config.yaml
d_mlp: 2880
activation: "gelu"
qk_norm: false
final_lr_fraction: 0.0
seq_len: 512
doc_mask: false
Each number is 128 + 32 x the weight over its row's rms, rounded and kept within 0 to 255. Layers, rows and columns count from 0. Numbers have three digits each. The size before them is the row's rms in percent of the matrix's.

# layer 8 MLP down (transposed), 2880x576, rms 0.0498, rows 766-815, columns 64-127
104:167097185084133139182192161143150106121182109124142075118147145113116114145150100176119128120127120095057114063190123093137081124110166188200145117122159094144102156198096107164148114150158160
101:083113157114110153125156123123156159113174132143111103121107103147152113105079112167120156103125106148113118084134137125163081152117106132127130127110149091174126111151165038040118157124113146
105:131119106117071096145141086113209158123150116128138177192113126174137157128094075128089070129177163218117102141103137145154093168047152103158129155094131120105153110099145095114070091077113111
083:065101135133127073125164164169095166109108092144139127145133114155094123149157149118066134120141113086127221072119133080099160140151115139172108121131129152216153066099053099077168142197137146
091:085108124151108114183128079120108194107124116144118089160185141135126131150158107169080157117126106132108147172130059154180142129130153118037151144132144102151103095122159147191143128196128086
109:109161160151146104133126112092100118163152144127042080105133111154153126120103128139162136119156122079133112168095159135155154125082135113075151149127145102110117148119147131119060116155123178
100:069086095119144121180100043139191097125139142187128094128142100054086076124161162108138117143156183095099144128112121134140172145131090121115127091149103139096164128090183090114140099119135121
104:121090167125143110175119132054181104144109069173140140165151150152160156165131160121084116097117100130184125165115076187159177105139177147088115124049089183164097107106160179092109142054114140
091:127124165082084133114117158102126142135111149128137150079132091143079141117102139091089168157177133092096105119113096083129089126150142076037109116091123120130086133100136076155124175104136137
086:162134087090161105089095107105163165170151085164119094122114119151096095066187166084127142168064142127112064168117147134128126067128148145096107169128122153082166087191088120177139121160105117
104:135118105089103121092122146169133129087122178100107136133136156071111125113109095118089147166124131100183112129140115135140114133188114130157099089090134100058156050120166142088097102117151154
106:156142131135163058131179122108128151090150121127136103103154140106154104167110134103141148064143127194068177124157163134128108055112209120192157131144119143108146184086168149063106117136089187
100:115166119161061141116104145159140069116140142132113127086134170167156128141136160160126131129124139157138111126137091134160126133109133162160081085107143119141024087170076149147143102132119145
102:104126122108138091120116124154175125147115147141132106164171112138078139155147143141073111151201159164109147208094165163158126149181132171178086153127122124127182094121168114151129109181122103
094:115136148210166150105141092127137149138094196137099142137097117154117162146194093105126111116094097158133128117129049124106144118139096132136087121122127166124124105173132128092107112196138146
098:129102073137185147136113086123085132117129132170046098144100106121120117175151140109129155101130076145021145142119137138158111134122142122120177124122169184167106153154102199104156123130142126
094:152110157087135097099116079130120100107071146145097086144120114129162122121191168121161110096116115088118094144150120130157184056182168113167076103119129108163162128150145126093115104108145100
116:099152144106119047145125126100056118094091124104111062125102116159116127053139092149089167104113133147137206140115146147197154162112120114123103126125136114095189100120131175103124138119211124
106:110107162105070114140127148113152182137096113117136116151107145074127089166082134133094111141171138175161094098075123114145176150075117170125107120113136194181146102036154088086092102163131138
113:165163149170107125078147112160174088135126145147030172103095116161147106083098129073125114170124101107134166108159148106092163195130123176137166086125169130105099206069092151086194061133127146
101:124103079135083050155093093164136093107088101147091146137094121196180053118142160135112173131116135162137134122111071113090117115173119220203162125122109137132135139113110094119169076199127096
103:125069202123116110117159167080200121054090140057167190141180175153097089106134097135165178130122138154130110144139135180133144103181135170106153111177167108129160128083163132066150152119194117
098:143101116109110158160126152148099049103179179148141125116141169080138133054042115147125134101147184083139163114099168145158123167167117168187132122127116138169189176153163142135058117165111090
096:148105177069180114144201101130068114148111128179181115126115050108147130092179102163164132090039149094145157163157092143148110102140102110082133123091114118141150146146094195182187153140175136
104:186088144166106079127135127084135141143177138086087190135109176089137133136093113148131105153144200145087113138119179173107140156096109144111097120123111164105169175093140126142066139118182068
104:080123134167103116196174141074072183163165129145128111139106176102159153149140115138110133117129108149165105120104182068104146097075076116157150072128149111080151114161151169121118134166118153
091:135143174155096146128103106150133132176101113090159121161102146077141099062066126147132122127124139095100141106148175131168145120117128190139134112179148133113087149115201099074111099114146125
099:139111116145103094155148152164094106123156129113105154101123147110148131189172115148143076071129103122177140173102152137148175111141096152139170164193118101099126133087156194117148156169135129
091:107109124158049064108112092101099099066117102139107144126129118106123049104108128125100119100127144103128118160144084104080185182080127094126141114145151154183127134163090149163080160109060154
105:128146165099067090144124123110059170177115141125139145119108158138136136099101135130133139134138174167093148054142181152135100123158121110111129135135152069117152163087129147099078172232179095
095:140120169104092100139156150102161133110164107117123167183120088055119128092133136145118063130060118082143141084153175114102151144133118121108114113112142086113154129125142084033145113079136075
093:127237105083120122172153165046153116094109139136147086148128132131108100110171123112136085144109105099148131109102135123178113187069109173094103177168130139135054127114095115152165131127146140
082:122116144135149078130139116133137091105146184175180125145195123115104071118148081105142143148134145075102186137147122109107084135155148096150120119105131077106119127096142139087099164114160122
103:122137128135100104089083139199138182085203078154123109149121141118078098172093093131140090146140113120141108125152065155143131094186161127100163128113120119101059118123141130120061146137179104
092:086135106073117119161188139148140134096048134087086122134115179075140118146145120153095104131166128146131186182150126095172115134121177075081081131085139154125143136102094161134141102136149131
092:137120083180146092145104082126137103176155153154107144104104081151132148166108141163150109136119201158144134074110136139102097151141107056136128125082065152153164199150163095144074116111189101
121:130096129106110085145087098127080129139149145146125101078149112106134127124150145120138146116153126115153140118116137184126106141115099123109115110141174124143101148147098170091120054125132110
097:118122095171128096117092193112149136132076158082190145136119178183091140106138128104170146113113130074137168157121114145070120096139137095140153137220117117163142145069111157072088232125054123
095:109121101108137126122051057127054145140130123108110144117107129120180112142128140107117134125135141127090150117106199160135166202151081122154195109047187194132150140170116131121124090138134183
099:077107125138106150172134139143114171142129111139066092124108137123137157158168097112157104136149123148149152164162093127045122120145121056149113135174109128117136216113124158215163121109198075
099:069098129074151119123162152165152125197143117109141121162094106139099148143143170163130146103158173076112147186152117148159160109178102117111127119078054136150124104137130134133085140151080143
097:092135170091143130204065133079099182141089112170165148106178149112082134138140152092207089127130123169144211141143059134089164126107147190150065191172139161192126134135190124096081100144137135
099:204145124146100160193138102179135105182135102121119170062136185149097158125138092109188126084130105121158119135139118113088145132092152163072142105094168152121103125170054157078125112062089172
103:115129147143151160169085121116101112099085121129141115088182128143117107136115074138148134142145073120142095125152190112130185137067147128200132088074168164129135123091133150145116102163083132
099:108115123144118163092122135165153099152101144149113133120167077156130036175147101117106159149143088088130098171137124129149082164146114183106134153136103121090128130049169154133095106094132128
103:153155098136117061144138138171106110201120130132080116119184135169116096141158127100087143130115209101120080242120102156104155073172139099075167123151153141173058079154087171123145143117090119
096:174147079125109144109094144132043138125151051097099117147107125095147139112157114148097083146206098131156140178150086121097127077153106136169092140125115133100098027126126101057161108179131152
099:087168151137107118125140108076116202115198181147097087195096170137122144158133127159131070073112162144085084117107121168079105127113108134123118093108186128154101155136151132133099161159121167
096:134141113109085037148087114152104138123152166132117142130117065107121049100158122171092130144160141127124108073160134134110149111109106198171123157122113112139159146137105174090063066144220117
107:088147105109118147139148149123126076111111084150099128162133103157192093107085120061138094122104149159178153121162075149114156114123095057111108179143104132085124122113164145108132177092152123
# layer 8 MLP up, 2880x576, rms 0.0516, rows 767-816, columns 64-127
100:082103141098094181189115103122081093126088084129129109098185188116144100154166106162151127147095132088122145126092099172132170116135102100102082138124122120122132096145130119117103079122149130
105:091158174190089166165111082104101210087130172084110113126108168126172136091140123162170160080093189149174147149095147120101176129075088184129172148155091120147132151132107062087079125125102105
095:095183146124204183135089146098119097114153201149135126134098155141165100086104168161146115113142184143133031188118149202148099154111099032091136105157106135113101153148147141130119105087143124
099:111149073178115179164130130121068150122166117129141143092162101143108096115074128148140142172156116071139145103123134104139131124134107101146175090063154073115109084119139154119171150124121137
104:150130107133116121126170146115126206121101153134087076155082152107153128074065147154130118099154108129218150102116152159162121167158131094110134105145202156126101104098196124093091157114205136
098:094137161183152148116074117138084130155171215136153182146163107160123131154137154111113115187128148157121114177129056135096192219113150111149066102144097150140072156107119128068029125139165148
101:126128153170112067119104118139101097092148077127144152059056172099123071144168169140076097174111139148128144083120129067126123161155131106159101125108133199081097083111142123109133151081179160
096:151125113160139171108099067088154110096124155094170147131112150099149154125163128167142118100122133091191169135078124186130101106111051104132089113086115087101151134104159157125125153150086088
099:118163127133124187177153092163121070081118174115110147139171138087119171173098049173124091099124128098118126124151177177131124180077147170178102122105132116161112137106120111117107111096194150
100:113144123130090169222169149122105068134195127097114084162110102119112083116041130175126153117118123150107109106141112102131102159107144104111149095133132113062132087104124141087102118080117181
098:124087154160103149136137112200152124115129155075151130120116142180167127119079159123071128116095174104099185120154104127151159115150122120069126145171163139054116106125070131114175114098141150
099:093114134140128122206125083147138158130107066125177104109091129133124122147173159128164106110131135110118120116130133179116119156099129172176127136128118200158130091077180060087091141140160154
107:179188150108114123147116140186157132146131161101118108115085145149139110141090166130163157084089116106201125157140146147106162143104178116081175103110150085097145093143138064101094180145115127
097:102097156096157189157153140124054204088169162117156140139098143114186083089119195151111129107152135086105111119168250138153037174179128140081162144157083123110143180164121167088067136091095128
095:181138134111101139171123144143087133134144130083086107137133133142183106137094146097138122107120108060085135073129161217105094125134163071113127140155135153176124114179118139118139085128141086
100:073179137129099199102124162110055146101130130144061118090071138147122099138123159117100090132089138134093164150083100115160085120138167108129158138123160127082100144172143119173129098043196130
095:086175181141110089146170179192129108101110112091110102125121128137161089094117080132072093092131113180121197109103137119109113139116091103074154131246180086127140136147147092123134126088171155
098:083183140133127153132043085143127150143175130122165106103128122148144160120110116154174147137105118137136146150137123130094168148126112135183143149167121142145159180176140177120121091105128103
102:113123203109093061134074140129139102144183085094153143121086187132159076103151142152166143146078110121131119067113110084102172135158126109144188111120171058081147142150151048085110065146144129
098:156132098070173131166094109162112123180123138072095078125167139098122112175166158139091148151097093109168179150104144122145170139191146173111138149092161118101138162119051098079099128066167159
096:164218084149167186171101090155103148156160092121161159095085130115160167096117136128153190122149126135153161100078142117075126145136114082094110104149104144148166111124102095047128104183117153
096:162127149106084085124134187152140128127123166141151115135151124180159091179075152128104131084128119109160118133168173151103160102066212118111145149087097016083147089078197142117085138148127150
097:124071094167091125176171132163019171119162112050153100156136100111156113102149139130129103194121135184166093104085125082093133149132145154125108136097140100158089106098098130115112116115157149
104:170152125132081188110104174172092190117150140117168105125149094118134061125099189077128075120173129079126132157157188118129153132140098171121120114128133095094161164142150161102146059139143108
102:139164107128144161120161160099101108111197126091104108120113177138128187063085086202136156131159094126146144068157139111089109131117107090091040091109148084142121203107121099091116131136167131
091:174074117175155146135124152133142093133118218130153081099179148133157093086055088098123118154128123156154112161132052148099110136153187044102188158101123151121127087114120118102146202137183172
103:120117098146190195173140148160109132088096151121164129120147125125140115107079128177133085105087124132098111071147109101061097178091177064142153100134124151158106134173092135154132158137107211
102:107198116101133130126153139190074080129188152109208116073115135192093141106161159134133106160109168121174117167118133107163097104124125126135105122098143183159119130125165159150124111108134129
106:025153169122105071113091076119198154152137074102085093156135077153139083171062133140109110183112098147143149085123150158134106131144147113129060159183124171110162160138113110134075094069110113
115:142113130118178163180134178141112129050196125133097139132082080139188151082029176131143133185101156092135093091140169186027171146211118083112151099115163109122093074101162152090167102168136127
105:124102159166067134172190097170128076110119105082110172112112189113118132148121158133087107103096148119137105095126176119064176160146159064151104098099140088080107050113188132156129093138152099
104:165091137140119126130143154156114059114107166106222110152084151143103104117158102120173066096085208094157073090094149113137169136116128104136127102120100106143149133118170127069153130136148169
094:101128080074079137143071147107129149178188164106096118115122137114079151091123144142152148160116134092167155105141160153129169125190065092113177171088141177123150142090172166080140128113087129
093:154115086213129138147072121097118135125162166154071088124121130136158111178129121112161105118116112093145093106118092174125123142153087129123115118125094133209139145154186117125130103138118146
095:101133114152132120144104116138150101082105126088105102150108168141098093071169143080124201068119091139186125140145137148128157093072118123088122152068139162095052097127107186122161163142100144
106:144102119116182114139085137140133082102176141111121090125164121078088096119119091111153189084126119072106119106091126158152138130133111110110146151110126135158093155113106093131139086092117205
091:139143146142098174129192153143137114127124145093179121133124159137154113121085123147114059149103162148125138170181137160148144169208146095078065130091101108125123120106130080071111092124142132
102:101101130180157158114145126123151092159134152138198158102065106077095088104145167130125113118127105152167100121158083088051176174154129069093103108186092137110121160121154117154106152128124103
104:167147133132135115121129101137088149159158098150140089109123169135125108025134171147147147110130163117147090132147154122165090103128058169045091145104120086061144089110132142128121084122115170
100:126174077138124153098109112117104113139127130082120097089171110139145129082159143087089148138165169094130173125068098179072116206113164100163081118172149180133144102156135076116083099135171143
105:100128113170108180145182135119087126114166142107122160149094113179118090159190164173072131105136121073150051101099187167115160127176115127133120123103094048108128107118113153114145138085171085
088:109134126150091096075130114148121175131103141097125095155084123125175065129101166123126123185100172130148099112121178119113090144125124126177101122096105136171176161094214136065110144150156112
095:116124181075156116100134137108163116133143117148141136172075118119152119092131183116095086118102172170126129101110070158115113156197057133073135132142141104155113117162097120128144120111118098
104:116149130130160091152093126151151140097144110089083104084125159088146131148103101197080148112138122111189141102119149194125138117093055155082117183100084100109095126129162151130124139107154138
097:105144140110135155114099120172137115162112100105150140118096146149143103154141126162107168153137102103163138121102129089111111133163084095050197095153141109175113112153073110130084144092086161
101:151124152100115146105109100112125147110185157114185105084102177088131076137112206041122090089129161145114077117168162090160202133152087088107115108164178173071166117057172127093112120141128191
097:151089144117103162141148102153146094139064087093143114124140089079124112156146134110102157101126119123153185097190171099180142118139156148160172157121120112027185121110150128090129107137110115
098:144093107120123141155096160157166073152099150127124100151190118150130069154140165099154117144106131085175110147200165119117077159132180092163150130121120116102103125074108117137112135081121145
105:095096096161060138139118145169163106071132144105059085134156118144133142133144129145153175116085126146140123077162098073081044124125186153126150098146119091147086171164090115112124138115152183
102:131112073155176187107103102163112124113140104140183130157134079157104107090046115140111090138197197115106117083115117128107095190130119097101178160110106101124133166118123119090058109137116145